{"positions": "learned", "bias": "all", "tie_embeddings": false, "init": "normal", "init_std_qkv": 0.0625, "decay_fraction": 0.738, "doc_mask": true, "train_tokens": 121000000, "dataset": "wikipedia_en"}
Each number is 500 + 25 x the weight over its row's rms, rounded and kept within 0 to 999. Layers, rows and columns count from 0. Numbers have three digits each. The size before them is the row's rms in percent of the matrix's.

# layer 7 MLP down (transposed), 192x64, rms 0.194, rows 174-191, columns 0-63
103:526440475493530454504523479492533524480464482481564500512488514456495503506475513543502493482486470522530534461486496517483503486500462528514533483512513494505505528491494528505489535455543487
092:514489496512525495479506512540479499528579491489487494459496535502481485497520503473495530484509491517428521505506520582484490505470497465485482504470463490542493490497487497499478515530504479
118:507480503518536491492558501497508459490517498480519481452494517541487517477510508518513503513496566496492484517507485566535498505497513509460488501512504498468494519467520524518461460440476472
098:527511524490482545521502510444559495500483489510486492494494475512492480452509527520525509494532489468507491524546518530495528487494503468502536470497452497494482477531491510543498506454452460
072:516542494492523503503482479515449468504504481498486457494517542495524515514503476463497478500518507475449527523449498506490521456494541521500525498548526494499466542470511527510508494467550477
109:493475512497488478494485531529531551511505493497500478509517560437483517506456516543507457445456507529501507489475498518518496499504479540503535477487486489491494484493509510516508509441530530
089:497506510477495511551495491505488496491498479478542490525480536469502512515476465546524476478522505488469501477494472515513487510570508519515535487529452469454541487459504546491489511475525495
104:534491496488475486491518518497492497479469522531508495471533465465473516509514535475526554499493508501507492502458540522483469480479521495499418493533500511525479498472495496469511535549531527
094:526471545493491484459489492504479504473507509491524502507472530437503561478513483491465503521521530490498532555526519481541494512529537469480512512469492496467507484493494495492477540520452498
094:447461486500510465556487515501472499509493478521450488511516507475509554475524511494541477499501470474478501543535541500494514480488534475491465487497490518469510517554483525532484489516481501
094:501453511541505515545481500448516498505504516490524493486479490496529481463534503488435505479484508518490491515495517528508538519525503467484437523463485516494496505482466546506528486528480543
073:497507485484515499500475468521488520497506432541508489469496522485492479513486503486522483483503523500443514491517489543530522458473511527539561497507491512492473499498519470507463484511577496
070:525511521485500478488529519452509511523506562486480522520509454506499463484510543548473558501479509507502504504484447482497513541467449484487496484486489482516490502479468525521522513522464498
079:485513498523467466481493512525483485513496468540559471485456538482482452477515489490482518493520522501515502498521513490506511461498449516499502542532503478500549495466489508485524486482570510
098:526492490470510511480474487459526507477539524559525481530518483471527506512522483512497548435503486499523494511467513524524483498479516495501520483511469474512468502521459492467534449510539507
088:523520496535469551538500505466489490515484532469466527525493499491463510480538477474559502493493491487529520502537512487453523465502518529499508512489484541497475467534466456480497481518493477
113:486502522468531480519464468471551500512493481521492522475491526492515472482487470534550524459495473467541530507488508515547480511511472454486487506538508528534499494490474485507514457543496500
080:513445518485494546507501512468536515507503501496521510460483480488491529480526547477514510512492501499498489536544508510490475516551534462513509465553490506451513489523470461478493468480505534
# layer 7 MLP gate, 192x64, rms 0.162, rows 175-191, columns 0-63
105:509444520500512500534529558480545520506525470523523522503467463518487448512477504494519505510484522510498506515524458469499460473508483509512485493477509523527489501483497566488478484525507453
103:489496502492504442508510496513505502481494482485458551493483475523502507472529490505479510498486476539522486492496482515497500489506474497549492535515495554566506468526513503502440478507538561
102:555502512467482481533479506541461497475496472526522524524448511476478461479526525571498500506525496518488512518512517498477500489476501481534513531485541490497487482502464493517516447513529498
087:491469532496506499502489494535472540515538492497478508497540528549502469461506541488494513525511494518514474455483491493521495486470563497512497512496533419455485512468510494487520509486492509
105:494528493493504528519493441485490530524486514528506511474512491525475471518535508507530472472537488503501516530500494526448507482449492517502515489499513517518481489557538445494480455513548518
093:532509517497496507501551507519511578482492515467482495505504499515487484454497504545488473435521496476471516522490525519478478505487527533485517485542491494514538482522499457466499532505490537
096:485468484528525454495508486500505501520559489458481553509488524529478479487475514455486490535506515470533472502511488564529551535523486513492488500505520486478512475511474510492506489457526500
093:554475536513540482480496517551471493476490518512465502484521521504502497465493507508493471494492521483487535458461507558527515529494520508469512445521538484525489514516460517468471484518505511
092:481498523481547435480469509479470508484523518517483525476501495457457506478478546501490462517500499496550526495534503516498479497489475518519518506500501503488515516533523461538542508554512470
092:526527500504509471521521486516456469503487501493477513520481498494480495494496524489471445480566497517520513509543522470523494547470450504507530512465492502470498531542439525491477484515496489
082:479479525563514454474499478495500493542505492489485521513484497527472467525518472481532544453506545487504487509512539489560524468531501516526510522479500457509491471483517477486523503472515500
093:516494492536508501481463567528529538511522498513525473484522470513514493520555454527510496491471500493518504497479499451514489505510518463454522477471476506530483502503505515549487473514462534
085:506513494511491509463491506494562540514520495505469496464447468538497516501507535514546516531523484514468508536490503502506522489503455471503521474494519498524487454472474525445460524502514483
102:495462483439468526508520512540490473517515467526482518464470560498481473532487516517472501505490488496546484524482505523487519510501561502468507490510508494497547512501482543475472503460487495
094:479492472512515494534525545491492508503450471508450501512487503461450535515504488467532553506500494475511507513509528488497520463524494494474495463503530541517464534507517484518504551514476464
107:500459514517496505490516477493537532510522526522474532455449501548489520487518526507512494511465496479486478545484496510498474463467464496491521559462490481503508490543540467493531477487506518
080:532505500509509518516486499515522507466526499528541462534523505505532526456493473501526445448518497513483489505503508453497518495468498513478519532497452458524504447533482528486526470508471504
# layer 7 MLP up, 192x64, rms 0.168, rows 175-191, columns 0-63
099:491508504482524492507524520533512465490478460504492476510521514498473501490525447473498481484509465529540479500500480541499519533478530508515437501466458450526491509471549480522526474530502519
111:548442501505503528462475480511504538465498486544510521483489504515565463512522497544480481556495493512479481474487479536521531496518482472470499508457504514488519490480488493494527513465505494
098:510485501494525479487500480501505490471534482529501473504486547532507511478492513484509522463489441500472527539516489506504506521548473503477521501506522508526450483533518507540500411481479501
090:505485483523536492510508471521511495522508472504484526518528470474545489459516484504453514523512460505506509481506478510487474456507506471507477456550523472504489441486524523525543535514487539
110:505504509485504479475482472474463459547475473524477524529474513517512470504508476479566528526525541478480470502533524498536451520490480552496511480491494490484483506497497481550522488482498486
088:537458492461484481451481513490487534528528516448522506502533472482499510490499496491519495543513490459461482490486522505503438507508522508489475487504518506522447476478518526472506536533534525
098:475571512507509482512524506520569474498454482478448493482495506489498499497489460504497508484497502460496497509495515516499504534501480470490537486486490553544516493496555477498505472531539484
088:485511464504534454519533478495495499476500501507526513497487495533511467481492495494491493496513536504489547526476436446458538534536503532483478479529548494521486470532503512489515498526535483
080:519507468481517498509516523462531488479512474545522479482576501498555501536547522492458510529515500524509523511521489484496488488471476453494475511516511459481480473448511494483517512481501486
100:499497521514499486539492473535494488510482507526480490501495481508434435532537469450484543480494525508490480448488496501502502509488509548483527492464482516519479530505514456511504503550505520
093:518486519516523504515485499477513507499476548505471481495513483513483487519530506507496507491485492464479489537548501512517496543488507503499488459503507410511512481463555532477490494472568492
089:437488492526456500513487463479467431513502498523486513502514466499492484503498534495507519511532491485484495490507475572498467510496496529535498528487520537505559494521498515525517502511514457
084:512460467528493485519527472498518525458512558459455492506513461515498514531520513498491501514493509469465563511456513537495500507469522526529519488463500504494473522486538506472495487467518511
098:544493518458498494489542500523487517497477441492504513506490547470493528497469554500461538512521502496514511514514465511558489509473508508448521524484475526478519512497535519502460504480475517
097:496531518489534488483463474536506477526493489505472496523521525478488524547474483494533463512469478496520474513540517525541487537528490541477515469531472537493518534466488475470476485477495465
112:535494470513480465482509474500462482496553517452458496543490504515459460475525526529495457516473535504505513465511514491481483512509511516517508494494511492506507517476448502541519525499522445
081:489502505481460564521499503464506485441511511514471428533480520482508511477482527517474499469527515492465515473458489518500524506487501483520529499518510525540461498539512493504516516481504461